Weights of a small transformer language model: a variant of Muon for these matrices.
Each number is 128 + 32 x the weight over its row's rms, rounded and kept within 0 to 255. Layers, rows and columns count from 0. Numbers have three digits each. The size before them is the row's rms in percent of the matrix's.

# k: layer 11 attention key, 256x256, rms 0.141, rows 183-191, columns 128-255
# q: layer 11 attention query, 256x256, rms 0.14, rows 184-191, columns 128-255
# v: layer 11 attention value, 256x256, rms 0.16, rows 128-171, columns 128-255
# o: layer 11 attention output (transposed), 256x256, rms 0.271, rows 128-171, columns 128-255
k183 101:113146145142118155189097102132127126189110132196183137169093122108086069134194112131089179116073150135120112143115096164140114108160151159141118102130111184141119135148168115157052134116103138099122090090162104129117141133151112114099119103130118118162168106107083141134157094056133129141140141075153113136135126127136133169106069151166107177070091061144098123114170106089095169083141
q184 101:170151077133078134154095183161121143155154123137129132140134097104114159059164114132119157068180108106135131124140105166091129070139153108120138114109169113122143107146120127148090135131181149120188175151089091130103142111115118164151095088118127108139111129077136094209145109103132112136114124118103165126080077154146078118132183069196121197094102199142158125130135054154044105093107
k184 104:121191136104109136149133073144102072119144121119092105119157193127147177101124136071103048084113119116139139151092172131114185110133108102092125116156161094107155109100098161145149138114191074137095098139080156118118142133129094147133190158089145112073138125090142107101143103109158128181155137179146121105176179120098132163154112148169183124134129132067132135157124081129097063115110
q185 103:129088149098089099143184109134096204126184098097139100167086099149088129111162138141165110126149089198125089134088115100142045143170135128165116116084213160103106127129133159149102102135139122068148137100102133174118152179155136109136135093153088162155150105155108190102135150091120098181085143171119086126125243109140128135093148175111149158113162123104107146159168140099200099112129
k185 107:105162146117073165122149155158165126149113112171110148106123056122086071103142175183171101103172151157148092170093104141133102116142125153176126144149130113121078078103172167146129162093099158123132117156091124148074086108083152100114138147085169146090080141144169106135104166082064127135146146195110045105132162088107173113071152079177114106060194113121127152130123143157120175147104
q186 106:129106083149124124108163113113067149127154100086122201138145091105171115125131158115120114192118123147183141061120105141159143084117115103184109116099086143082102102144087148135150139176123149047136091134126125140089150109131172184148197106126089157176153146090174105069138107185112051111135117127125173076125153053104151177143144136124185137137116162143133130114162116126175124160096
k186 093:139142081118121133100115171136165162106107132133128150161139083106138097137138103074169090095093148127142182067106164149136145130134177121124084128110087125130148064113154155114105109128139173139108091160091058127137137131128153134121142156149099118183133175163126174077173109120120057109119163129195137094139135124107169122126076082103182140167118076061111163128186143165109099138144
q187 096:125117092127122132130181120103107116107128141105176153132148093131121051109149119166152118092126163160128101159136123094130127188168168076125133071108145128165097089137143107148136131155129155180098123110090165125165066147121122145106108087105102175059123151179049121142071131142105082151091121171114119086133075156048146149167153138119110107160108108124194075176127146049185119148122
k187 093:174123062100133112102165095166094161129042175066126040124123116111116138223174097115102149110097095103139120111064071109115104150130143049136144147162105127142096099165147117122126178128140128150150140145127148121139114161062118112114128110161133153093160121181052157144134122155131130066115092121127190093070111127059112176135129108115177170162110180153080104108121145094142184184099
q188 095:176152101111154122143128096098083095134139119122123146159116158100138071126161111094105131111121071161090156146102136130084189142116121040103113174137070155143218110136096108102132124158159112155171129089106098169098111084102167126162116106106112092197134011115137162137161110135098135088162139174160111147128142101092068113128068099159164157114107116068132126162079107141084122136063
k188 094:124072086115042148103093132111115154167132142108177128130107166141121185070111134114112130127076092180112162130156111163094088128115140104180118107150149165115107139129151122098124154191124128126173152124133201148126135025213215100131097068127125133121054071105120158132087084180150165084150145112131076209157114103110118097185165132196134126127098127102103105111121100072101119124100
q189 100:085092133071131154123097153040151133132131227074104184132115129159056105128174100083168175070167099142078107170110132129156112130144145095090105135133172089093142077194161141090096094138133081080126114082121164110162109124165142195174080074180130125092093139173160136090157171085139106119164124164170099158118138099110125126126149163131139134118116139145118123110063147077075163093168
k189 099:073154156110073142139100203059099136136087182153121146127078134178076150121118062076127141134131163105151142136119149119161116164135107137128186179153104110122189143116129069130070160098109150105104139093059131140133139154078120111088027133139135156142138135139114134110065141114136155150126133177162094103176169184155136148092128120140133130129169115134140092102104181128138138119128
q190 103:098122152059167130146138128049192137154114134070162125147113118143062107114122125161180134100097133174136136094180090133211150129150168117115133169129138173118112152084153073095118166037120139166087120102155157136144155128165065118155148099121125100060136107138116146110179101197133175113199060135133116188111087158113099097131102129112098072156117114179200133126135172097114145098089
k190 098:069130117126143141178139152091150095171158116096079168091086129120130167123131121172149151198129089093147144104116131120149110201156070085149107101120142194089173169106132145119121082133147162091123157128097093118084070097180140151047142074158118127172157123086177142122131069159124205067133176126150117126132101124143174128119093081118091101138087115134189156093084108148104069145157
q191 095:087142186179081168209073080081140135149088085099147119106097101082178145175113083134091113134130110164163194072100102168132104115113123141155132130135121139190147106114093125127133190047161117129187118108099130151094098113136059204101075111165123099103162138148099164141085122104060144147090114127079095136187106181043137081108098081118125107141160126113089114167135087111151169118134
k191 106:061152135153112126139134097087150154109085140102161173152123115166165110160091104172130153126145106097180139114129157064143092095124113097132114139101149125092104117099161106147143143130153050166156117091071125181088143081084139164085146120181162140181148137152123105136143125079046106153113201108154092147104143178090130117118129151157139128126162121148144190161158139189110179137145
v128 097:147106144121170128075062156129101145103140134102136094114120087090108135176119130123109082136121174142213075136203148163100174096087139123133167104135108136141224102141123144157098127126106087133121122171161142135137195060144085131112137130105114148107131099110089139168053109110139121165165138123091096117152134084141111128075094118127126106064168078182138110116111150123143173109155
o128 095:096119114171131088135231105137147146140108115170145142127109138142122176101161117082094096158161088162117111072090114107115139210110140161091100135110118169116060126089154080133142106139159147143092146127057126141144086167087186057126132189120129086125135165179116117101134121166117139142137126168131172100063143139091113112161154151081138164144125168098142110125112070138158168116081
v129 091:151097116119105116080154099137156108118164160120061126155131096141103060156128203153157091129125122097149171122209139144081071101159091128153083139098139094123143115122164116125121134103078083096111172113106182158150134181078089144194136152188101098081037142096140140182102072171084155105167167160044125128146139074107114167097132158193121126126102158086125149111140129154110095196148
o129 091:093180106105140110111114130049120181176068094119180074102150104112191129127125074096152181118128160163171194078133085126135185166148176107130142099123109176218117135102135124165141069120124143228097140135144088160082134102184083153120127152089130144167176123147058123105155183075134057106095158081135120123117130191115106076116120067074156138122135119184124167137114190102129175087056
v130 095:154135165129108108151153123041171104113138117169137160085138102152143107089129157149123150099095081082098180085128160082124141127107167168142112105113161148183129131086124075122146149210181156091134160125148072101153119144171104126111099088147153102130087089034157151137128172179168165171156158149075128151093167152097166119086077142076099146076101103109167138101147143091217158152162
o130 097:117142120195096117115145169088055128148116169127165109111145140140120202092141158168121117110129141155094104171120137102121135170159155101123172111159142087125151076161091089162202128121146076121099131120141148177170126077059141176108141160065143107118117102104114131146093126128085116088061146088155118113149099171234141145172173104135221088162123116142156121145116103115078113122107
v131 094:117161137120167101103099158134166187116156122131160148130131147148089122068102082093149162158153088146181084145157160167107223190135120120098109079094143092091131108117116162115124139122070105104164083148162182168121124162140163160128077066145090126135150130115110085115153092126162176086150100104128147167084157140130129116126110115160120158177056077178117126075170089088140153113150
o131 091:124124069041148142107126127121100099112127195143064131127133120110172129166157135131119121102145134113112149083098186093113073092163161182107131127148161115128140122138156114152148111179149146128131118068116086119119106098136077071189179201113129119167071136166138170159127126104136138172149104118142034088164078116083163112132079127105133096083153187164161079195129125133133132165082
v132 097:096115087143104140138179143100155104135092121129179077134144124068148184085126119133112154120065123190091136146145115161147148183101172130113116128165113091073157168102103161144107061168144078162147109121165085138141090175139084095142096181140115102122137127095137131146081083105187111162174130124105142091163079109091085114125139139134082142146129116151169139116142121172143154117198
o132 096:141143198086093108183105131186130124097138112099133146096150118116091088106146188155075113071159128123144127176099123103130169125154099109149108076076116096165126097095177122107109121120140198143113126107150102167123111141119147112148169135103099127140118135167163074148164187120053067076086164129150119164112134113139130135095136103088179123163141112112078114090143121051117099165117
v133 100:099144099150094140127091111103115150111116169184138133126108159152215126137103149109084172123126155109143155093115100164092102157105147104136183147136136057161114122171150162110155103175099216130114109081089093121034106097155130158148127118121112091210162141134087144117163165113130115117080153119094153068085170145146099135122078142121105116110129144109117153127106069123120134146143
o133 094:093103106122213072137191114129139120142102066144139101136165098060088156146161138049180107147125105176151172172131131084156150116116125132140101146134133203075128141131052135103115130127204095073155108190141149164137127123067128125144133128119138102116172146097218162148121164098147113086119134165162063167142109070152162164159166093113069197183150121146117127121172110121056073092132
v134 093:112102133078137119163135076117091171131125105123138072139095148184141129145175120090065148142137153115176108170139140132152100119132091155137101191199164097143157155118142101177126104139176081174124145135134113137070097151161159155126095091140100119144157055189172149168080103115128130135102153126191133141112173092131131119184148119062140123082118128093097118140148175060085099121108
o134 089:124086164191083188152137169119162102126156127073130186116141120162135133112100144065151136103146124132119177116064137147174150154056130125084184083115088146121115155217106145134100173142101147105175048159173112109131115141089111095094143172109167119139140158058074121108158109155136162088107080057118126116144093147178147193095109118093087139151183140138100113084086140142172117160204
v135 095:112158085076113129161175129129081181099128097135125147107124132109142115132132097133149109115065114111147144094151134127111081170125116205047130110126087078201097110118153165123146092151119134139150135130105097131157072169169083154148162115198174137077129083143128097115101156091085119149141124084146147089156093109130177117157146159152101137175173147038141088118129109140133156143095
o135 090:151171123180149099093057090138117083125055172142141079174136138144107151094092138178100111103141128155145129140107089098180198128111115124106118163123150139091140179122130093120148193064164135132162100170123180120146132139116135165120171123079099106121127123120113131143151127157107137136125111121102147146128145167136086122089118138068191145156108076149183103183172128176088100094145
v136 094:181146160135152114144129113148090145102192144194093131069167157135167062148102092123194039073111140187110172137107170118109130112210095118081139152120123111120089044118128162084083135124151144144131077141122197172125120104120155147109140105135094078126117165123129154150125124138148105201166099136170086107123172127092087128061170203127084087156090076084165132143114055165088160131093
o136 091:125071123102156128111141121115187121173076060127092137177130077143081167071142125114107142113098171117194094112117130107126158101105152202152080135128082127164137118080136138096200111131086117123133177133068108108129141103125107107118134124140141136115110153138146114123121112122160159074098169120127128156152106124172166089202061105129136103119108136160130131163147194082154089146188
v137 091:146113125129119116136143184178109148120130097185146117161057110114178132147207143120149155083104127139098126182152129144114070138107122149168105140111148084169205149140140142098116204120137139162133077176140126172083103114135133172122188144112105149118114103103135135118069167117119101090151186152145134132144109128107166118117108129155136154107148067109127144100156070144190138124171
o137 092:133172135102132122136176127086137119143160148142097104156137109067052134125069112106100076148136058115189155121113128081154155110143156116112124112097137111110082167150146142198127082120129170112112110124152165141160096144145072100134091175149168115101168115092138094133170147129076150140135149111143142155153145130129115107159082153029076104154123138143111163163118144211080134112049
v138 099:169163101113116148147117110131092154112190180136161087090193148130141244132061121076148131111098098085133142125122097181109075118128071055095177109085140163136152092137107180140134074128133094110087104200097187132112090083115170149095144128138065148181121172104116075116090143121110103089116168176101150123144109119149128110116091091102156135163135144110073149142201125082125164153143
o138 094:100099122088175083121109128080158146188109153123115103135128114138127032134147110103129148083127180114092168177116188105150127198096189154114093085140072111129119148169150140145130143148121177147099093150163097173149149198128130061171147127130204102095135132198121211078134137114148168122150116150140069126097138070154117150140122167174109107121065107204118109112144142114135097142099
v139 099:133061102165120066138070149098181155104154134063112166092128108118135206131101144126148132103150158108158107139126138068142177171075081110137136125135143191104079124080162126081134132102190215085053099131176146144124108109139161128160147127171066111149078101167081166134127153126099134096148112160088147103063140148110203152148190177108179073142090124134151121133135091154131146104131
o139 093:123161166128139153090154121140097111121144179132101069149103105144092091109169147119079072122071120149080133117080083158178145065157140142089169127182150115142165082212091110130167177158096074117159100145088119112121153150116092087064115102097150167086135141120124107173074171098145156133133139200148073120098119114133089091107128080134106168143176151077070148081188152126168133151082
v140 093:121119107122164193141100155162137122092136138112120130091124139108199099121122142102162153132124135218182105101144195061155118182128218133088201126171134141158086104054105089212079063168106128081121121135158113201140123076113118139113182129128097136122129199121057131152142140139079142124120094145129135102120129129133132162082126073139127153144104141119101116125072127146153119141103
o140 093:129113139191171087123158152117146200157139122175110146182151149134093190069107139113113083154121074076119065149091117171119128089137094116135099080129183168089148148162145146093153181160110124130130147146133132105113116143189139106124109099108123148123140125139159147138148121154127108071096179164155114125112081089107133112101115150146087107108161147206108170133172131137135067144179
v141 093:139079160158116129129153098156164164139175111116165094081220123184127149108162112080166127126148174115119119111158119152173176091074080109157077182129150108125108103073157156099144083077165128131135151129108197177125127083154101114122116102133121123053061173119160125091217150133132147183167135172102174140101115169124094074157135104110169166115112149092183131074109145138144077136040
o141 092:141148147078213098102065164128110104134147187100136146163082189104146096134043146153076135096043144124133161239083086067114133097130147090089146113125086148137167192158106165081180121130133117132087103160097139103146116166107114195085118119089090105141163175132089151142079136124134129110122138088168132138189122151116134113133134109113113060136101074105096132168162135136143148121168
v142 092:097106157138129078115157140156143108078140135176161104094135120120194137123090083051124117111132164166167143125101108142135142133157102100148124138198145100154187066043161137123155048066075090135127062164148088158113204129180088149095096158133083131141141056114100125097100116159108139111178144050145112132153131080150102142121146177163170137124128076132050111123162160110097104128162
o142 084:070154143113165150140096127104144103170081121126107129151141102122131126111206165206093118136146151103061115179140076140104136183105096181098148099073098125103082090166137168141104146155174155148122166128075165162131103088138130132126147157141126139139129195145147118165089123131166156174093106190172148110125132150120169081113083116105089159131146190169146086136113108183149094100126
v143 098:162138133082084156180101128106197100120162065121111081056191172133060172155103098151135153126097113144126149079137153122091120090136092149190106117153113147116156137170151161129119119080147127117061052092112136164126131154140069079180123168119151148157168149112118133109124205125126124155125171090115133057194147115133094068151148194115081156137161154124111126119113074150153092134075
o143 093:122135157128138102044171109115090113137143150164109104139138088115156098106157120111166127115145156128140116177121112162153176183150134158129153138106113091135114192107096117103128116152139130123182188090094144154110163113033152206084099072140184069096144154119176137103181075131145095098117136098111072155079127080128178159112076090178166194108071108104171093135166207108042180108122
v144 094:184142178100119117124111195160115096101155141094168150138106108121140137131152141153114152108170154126167137074122167065102064147108130121102098178074177108175107145156162158165160072105098127101137141102130124104142166127144093165149066133105124178130129101146150151165158207116150127143120138117103097109123142111145116125127156204085123127183098149145103125155078123119155126068118
o144 095:060168102117120128119140121191113118111110112136102102102090191133149119075110109150136126140092105088077090092112109194135152137174161180136206133110074176159129106067164111205135168178118148119150109153147140170126124160166132112088109120128115123099152129104123124082038129139093088126180191102146115150187098130144207102120085151149112143102155092154115177108126098157106124149121
v145 096:145108174106140167110153157070093103154173074130079154160157172117175180143088153111113102218108157052123136111140176132152155134167114127177124113140115104140102111053096113119108125140100147151112196114117055120120140122162091100156065071128140165143103089085107141195185161108077134188094186113134126107117109149153130122144163161121114114131174131198128123116064120113090162135082
o145 092:067118086166103107134132109175162097112130145145125067126127077182066142091179092176108170062162097140143094129135077116107102059115131117128141119138135149134122110206175129179118116134150155066172159097176152173144086105154133172144140116091105168149200124147155116139067094142117123114162154102131120183102169157108081113126133056121149130092081169063124159142154115102169101075170
v146 091:136110155071088063130101159109171133128068143138106081138131104108093120131071076142161147164142086153093138153144141125102094126185120176103099162190113107163099065140152140144172078157126112091111132154113087173164091127129149085157119176107154064133128123084130176104143166191105128084170101165128114108189210082119121152140078128186137133164094170109159131093108111072178107108084
o146 087:147156119120107136104113095091103113127122146091138090105152153186182159183170098121144080138108152069197093055117191135176170169175128110183163110071178163115140159106159099147120116054164132125158097114092178082101141169134094116098067105156174151070075121123102104110168171110160126134175121095121141128098119163058122097114090140180129138121128090170101155150255162151127153090150
v147 093:170147143133081161136140187120148101141077113146095131126177155159128103091071089156156084098106142105176169106166091181108094091116070211093105136148191183097168104104132126091113157186101168119049072106140074142133115140123171131083093194088134095144180138128120124102127127139174093168093068144111170093079111186075148174121126117116098161126121077111102124145171091115100128094116
o147 091:147135172137184136093113054112123148134105137112146127120145090100130100185056180154110176123094090132061113098146162129166155091189098066188184119089082116118155155104189132128102138125137129134170165071092138085058136098140130127143161104179147106104139127146127175101152162111151190105152175098148081178143147125194123085135097090179126100097134142148145106138150115071126137147130
v148 094:128181139129107097116105081142124140172110100149171191144179150136129137091105137055088127116156107206090135115154145158102075111178130085112152121197127128128150090083094170128128153086087159099157117132170156149151125168146176134152121126101121124101158111157107112136156109116122176159152106097123118138051114151114164135157128084091143118171130134176097156120142160146121137137142
o148 092:129149129097167187120118131162144150056096108151123119192138149176119131194134105164158107166114135124171143092102130072097138112113089142125086176098082102186122119200134085150142094119159122139119140154088086120115100101109090128073152162166087153128136152156122155101130156114098173070102171129160117152196141086125135108116129187126131112108133091104171088129102137123135132187155
v149 092:163106139110148133109126170135155140100106145108095081080115139155102135147105141163099120135117165142076128159105141128113081164116067059060080103105118125170140135076146172136164147127103125113163131123148106166122129091115114122185126133126189125119108144150061109121074177117115159163137101003141122077129127151107127102109100098129178153115155099158127122124124091078110176148045
o149 091:085168086170050111144067086130132099173127093102140132180127131098172121128121115134136096110118154127101115122163081097105149140135161140139120104172107129126109102154149115120134116135121141150128112124073120140109145107131189123121140111103128162107146167153147121083129106118130114083113146208139137133136094084121126124162188124131142122145074108082151113131218117141121145145177
v150 102:100174149106169084145148138113158148108059173076086121099064152115083127150149115192134177050143120124097128097178177085146132115145170117114153172150095117221148116073134194088133099080149141122173125094108141130164144129145151160138114108089138115144106181170110189142154086146124126129163144123093125130136090156146153139121147138078080152074143045099097141106144152101070236121101
o150 098:143168091099141116138152118145172075140162092171055075159121110186168079119071086064095090154099173189129127120106118166113137089116090107112098129165060147085132109134160112155123168144101130135131128112130118144086060087108071107112139126164139092083127143116168075095112120133093144129138109134147148094154132121194152119161107118145119070108121138140158149146163141119156155150112
v151 094:102128165094142095121136091105020127071156161127101120115157089119114091133138135099138128081138104140186080095140126199168107162087147085086178132158160152146181141113142135088145133066141085139118126125101136118190138172101137133143167151078162107151113060147148146139111145138143161082123128148131169133104101129149129110071123106128087195160125103152159185124117111199136111134108
o151 091:146146101092052172177113143169151122158113054145162113147128135072187150193126105145083097143065144146094145164101167165128133081136067156132108114149135140094074125122107150130103113127137125134155107120139119114089174166163115093104111192148142082106137145089096121098137123173177122105132127086135133153112084114068114100143151147091183087123187148099095121126119112064153128124157
v152 096:124100092184112146140125168141110067104106117093116173120087124164130091067136111077160168218128167111065055113148116128154182118121166134126209168146145113078153129111215115071085101072087204138128087126143102152136104113120068119143148144166149080085078117177115146130102142109156099183060145079133080119080099171114156113112112127119193080133153141110088124130131193147168115074092
o152 094:167078149077118102144198113135141169177108086086163105100141085089097133105132135176127129068146098138106159121131078165127176168134129075131135096146093202144095110185077101091097129141164123090091105106041153105117138124144139132095130153143150118125143110091133073146109101191102135077098101123108155182198164145172132133144177108172071131121135143090146107126152052092098160169171
v153 098:071116155155160086146124118130187146073115075054145097065163162163118083152172082122111086104188130089163127135116148139081127123165100122052089217152162173089130142175059114088171178151066125203113101157144131146161122097122075094103148095114127153181107122096128166162087157185146170146108138114049135133096141126094145101176081096137143100107120176120156136146156154136084145114110
o153 095:156084101108105172145148123128077070136129144171151137179148136084148164073127111141122146185087130148113097135131170090124088241128120171161166071104129118110114132170164135148137105143144091074180169125109134129098087143127124089190096122085140140169124120157083089161145060103101163088210093140156117163119100120184119159110203086150118150158100140101154079165090167091185102114148
v154 100:114108072077137127154089155147096083139119157156105070132142126115130124178173140099082080139124127156112145154042129180165095151131098135069156110165118153137111111034149142103139101133139120153103123080178121129146131174160123116131185093131067099168098112103138136117151113179133132104130185133157152122176074116157157121113104077157121161113072122102146127172140131101178134180136
o154 092:119137125171132163084117105128173156130100051096139142126105112162104129128087166106156140119098196110126158110185139114135090128135148081189096129160120061105161108148161176146109101147142059110120153216103086129160166079158112098086146150093140136097141161120143167138133066105151073149148099106179124131145100134071135134119110202121139101125145070163120114075167142120097117104128
v155 095:157165141092107123090127094076146082111146151167148132173168106142164157162204090178105096144115134128131087109153221106148070169083106156102160083099130134131160119107079087128157126142097145123116118128151142142119095149189071107132143168120181094124068135082095171167078137103109096113114108122185107097086063091130117164136119163146126128113118129169132156101132142177139114190073
o155 091:115175126171095139198115136188068189076127109098096132137108150091132141053107145083147122151091128154151109107132083182108150127137120123124101115151116133162119101156144117150084199107156131109128086133084114136078219099121140110119102071122135118104175144140182129144139139088102154113159201148070130128132179130076121083128179048117141141154170127125157103175089135108093163121172
v156 100:142168098195139136167151097139143136149099127132137115185127182118107091074138129088154156125132116154128165130115101129126170148115083164111096138124105131145223083111116134145107110090154127092133168133081090145157109119193140163143145104125189078095121140127104090146119162143097165119104166157071125117091148127119079194125108092130120049111119139153052147159084133109072142088089
o156 089:126061092116075090130139131169132166104080091111100166047113113103123139141134138132147150136156152171130117141106156108175105097160096073146107123154079100133048145151132138177111171142086144196149106074162119132170159176131151140115114137094066125186141115145104136176092140106094135097143134157193185112139107134128145092100139115144149123153118149119197116156131158142150122141164
v157 095:099161117140151121142174130134134121077145111120096089169155156131153157160137100196167114151125142115072126143120125136141115127142137125133082113120153181103132149097151137160104078143096062136061084147089120109158132155080179118148186119148170061096154072126183102072172102135084144113122163124112151125132131184140179128087145098098155145096165106137101087131165117137165103059124
o157 092:162101199113143145163102111086197168137168128123159120101089115180145071111133134152142148072060103162139097131109151124133116119188094111143148142094077120046132135137052119055118080135132179116197131126147108098108140155144091089139060163154156178115126174070128163121152095146173109110178144095112061110112142087152125078218075172158121162154110121105166152215111090166103128191124
v158 093:072126144146132188171129143162127109138081196162126100064138174116141134161134126140161098170148170071135129093121141144068132114147124089128132164112142177113105110113083149135065074125183177162177166075120158108092083136173144142106084129136117112133034123141137138135142149098092138132113112188160127112092140112181176166135060177127088146155095131098101082097173148093110097126139
o158 089:090157120106081110103181153110098142114119122143106141190130117176095075111106125149086200131102129174087137128184128124103177188164103163107111129111076161153176173110218139097109158048079073092085091190139112095184136132071132110151119140092131163121195113100079126178099114117132109142117160093150154116169152166123088130165123103126147098150122153166163127152135105131164134125159
v159 094:172141093095098106101118113182137169126140134126085131085062103162102128151102140057032162169048135065164154134145111152137147091079175136090138107143128148122101140151113114124150114126100125123118102128090096121155101166124169166081121120052147142167108128141108108134210118137141119187127143078145136110109124146138147146136156133137145075131125128115132157081171151148121111170121
o159 090:169150110198150133092186044119114153133068115142152091124141108162155152120127108143174108107194109149159152157101125094153105103149089138127100156175180101128157156167135150093053156132080065128121110066121146132158128072103107140118103113180107128077165118103101188106118135113166063107165145126127130166184130096118147097097111124134088124046127107086103102157120085119153117133078
v160 096:086118061188138096121112078180115158164101067119120120136170071064129134178144130142131135089043144137095146079157121177138174153147088174094140070087152119187172114109164145117147120174146178124136136107111162107084151070098173163090095067118096136088178210108158104177183165121131114101133122127133062107199127099162124134149125155177163114083122114117135088144166104186148111112050
o160 088:137159201099131081115125139104152088123107147140070135113088142168147117123100074152122134142180103098154163169066165136105122104077127106116122152145129140131105101140121120158105078115117121167139072178070081153115128100099121150114143140160123147139106134130145123138103099118149086143188152083154179148093116119200108096120094133131153139125129102128129120152110143129074139097225
v161 096:152154109146123107087097141132158133143155149182156151084164126126139133120147083076169137135151096130165159169107176107160121131189110158073150105175130112116189085106093171163099128085116152122077111089160134104116070131124104134125156157139175087066077125175105152144146069133167166131117164158097085141163095143063132156163118101088120126118121118035156151099060185158158125136091
o161 092:162112170163195124156113156145101131143078082114155100133086109133131149120079115098105150041101158104097138067107178086126151054112108158167118119101100149132118203107143134119131150110147146107153129160090087144166183092094111118130095122076117144112091151082153069125085170160157112115141096104141171127138149113133134077097073130232097125116153080163136121149190036072154144135139
v162 100:176108144107145154131158163172125114127195129136088130201145141138170095099135157108117104162125078079145122127118137120153131136129111143166158127107143118186134123128187116129155134117133106128133102139087126133121213160153140160108170114085106128110171129176104037093121150105175105184170103121144111080139154098117144083060098189081168109153151112122158117122126173126093171136149
o162 096:044127154177108115172059100103139130162097182139128176093130165103117220171118139148160161102118145137185116113124081192110126148111157145082138138147120101143101121145101165108133089109136141152122164131093122155154102147085112113163119174175129117113081130137183194094107113188115121147122171103132134122171124132105116162158157107108092120095117114121145177136080116066159142078073
v163 094:119145122098095161119139094087097095172168092117146132145166071181158145122113081115147120149129174090164148130073119165104152129197073122117144055088141122144193166065127123062166135145047127149144132088140138111147104111129104151117156155087146147127123180156124134186133172100115129150158081181155141149131132093115140140103100084132099121067116154088087136152155125167119129136183
o163 094:111129121182173085103138118148142095139095079207162120114079163114101124143129197146083137094094137135103138131166124084096144167077136158125144164121151157115054146163118116197115105194136089106081117157101139119100144112094128136030069142146110115114044090092115147151125172192092128139112119045187071170046181178167115126161132171135139131128125129095147107128081114107133124144075
v164 091:113110100079145179137083135086139163170157058182116137107073158156077133115106154121128125169134167107151114165116113125057215133119082146117141112130174158155158174095093165075091106142128107162121097154117150136224144074138127151108104081091152153155155147112075099104066138086156099146119093131156160179127186194109071105104121152174167091101141172141131154136114148184148121140137
o164 086:164135124200174110088128125142181108103123164054142128137116141129166159177128119159099102087089105186154151082141104117082091137095122212173129170172108096126123145127116155135172157100095174119126196142091134129096081153065101101132150173124103155177059182160180117069146166156146141167123159120094075108157128088157094053152098103127115115126106103108130086142126149089089083094142
v165 097:169109040115136081111135133131147097111128137160129105125122157091171136160085109216155212143152160143141164115161133130096110113159148103181118122149102085137125142097132086121116211080115105083084179119132197170132139090091113120164114178127156107171146073113150116157128124204134120113097124130086161143176085117114161113121047126130144149091092082166153119155135157122132065090197
o165 091:118152155175136166158084171138117173135142104148174133151158112175116125106160107081149096056138087097176066174179180118160124133110151132172157131072108223104123122074183121164086056131114122118138098096173087102141084087148138110169118091152158112077074159071130137109090146112114114180118171133199090132147197163156044117101161097158112126102176181076130151146142155193163137157129
v166 095:162117153134093106215118132161193118159123077160130127115117112100135119163122134187144133082122135160169110104082125139122125104107130089053154084151149101146083165089091105114121134124131126084138147122132178160072133116141156185141133124121159126077129146125105149111182112171121146134159169104132125162146163117106134127127178074111135046102125077215125037064097077101149101099087
o166 096:187136126149094163127175120139148154120150153097114088145095121138098124089103100120166155140114172095110077173178100124179151182096096116167132073129132211130165114146141143094119087180163161196168117105157088103165075140104120089110116137146116097147156135087168137144101160115108125136099062108105104128091111168097113088115060154173163125183166122094114148168139145138099084153141
v167 088:108173135140201139191132131084145147159127149136121189150160141123108095083163128075065159129069097092117113176082145086184060150104149098117120150169158124091092050119164123106094140199153114091124122101132133126128158145117146140111140120092069098153130161127152112116119101209131141179187146051148123096083126156130170101103136132110145165132134134089115100153075125221100125178174
o167 083:106096129099100152138107102132093123098128136135122135180083139152129125180091147194104085112178189175172080126151146143092132061098119128158131135093074108152110105177133104171192160130059097203176132152117132155166112185134165094116111095125181167118128138120117153168132124106149083109117147114128116128140102088116119167165184153158089102076149120160171119102147176112057123116131
v168 097:151193177150120098165154142142144132178118073131100126167152151065138199136141104106132170136138126106151085131098146096146134162075122115193150157132094168123088059117084178108106079132100126108137105118106133156127133218156141088096131044087128084119146059185158203108139151120145156118111089107106132096161135100108069095057058133162062107160096144144144102200140130172150119131128
o168 088:091055093073146163116086141074143156098120193115136126142061102192125123141167079148138112129142084152098118135114152171121145126147146150112141111131122147136140108127152159186116123144098142165128164165136153156152107081120084163152125194163139135095149160099139114146154150101118138112143195126132083133098116132113215102114146154100097136140185081089098121134116179116079161079161
v169 094:099119153159123152156116094085103138091156183174148130101169104162136130143071145163075057102160059114109152126070136062104169089087125124133110119094130145139190091124133127144090167163131172173116084180111123080140136153090095149192136121148131166117160118186119130131150109149141153105191120113117207118146160160131138089164153111181092124179124158117139110145225136127164091152094
o169 094:149104172166219136147108070124123098190158114074094092130126119141175096105154107126144116109124180146138094169183160138178110139156146140111126162157140096124085115139098153126102110125116098101127137141125104182098151139112132129032115142130177123174124085095181140184119164145096070136124129146148091124083086054124152147113048137046109058077132138178142168159077152154145126082206
v170 090:148147130125111110168115089131069146148103113178120140111127125132093118127115096150079100085162186143136146139098084092111169162124106090068142119053116103147077167129101109137103097125131156147135076065154133170123131125111120122165143088117127168179177112082124128122124125090101193173178165143171166115096132154135125173183096115138209151130195143078116165132084072083152121111141
o170 089:160085101155156112163118131144096121129172123094126121103107097070106107106144062074165118199139055113127138123155175171150125055166098135201140120174109070135141149150139146145121147107124088151119128094064102140124110156105172111112133129147106117117084132151145105209094129150166140101074119115115097148176166163088156138136162175107081102119047118182156142134110138150070109146112
v171 099:146166082150165162139089124189174101147093101126104088091112114150124120094153142152121162112180096184080139082113107092118156150172139145146059173128136131149115123153100119154187113075100090143124140146162141102153123151161166128128100115141205129060170127133086148129143094124147103163104112109122074175136120153121109116100247152143165128110060104165143143123159100036079130159100
o171 096:100150124107142104139185058130111181119146119127151112140104107139187121142051089139168129104125197100149090155159141140142054090133120142140184148140164154159131164069141101108132162152139157120114168103088124183121094087119146152148108086114088108119058155154140111158118151105136170128136135158132178091102137150164186146117094110120107120151160191138111170137142139171142102106163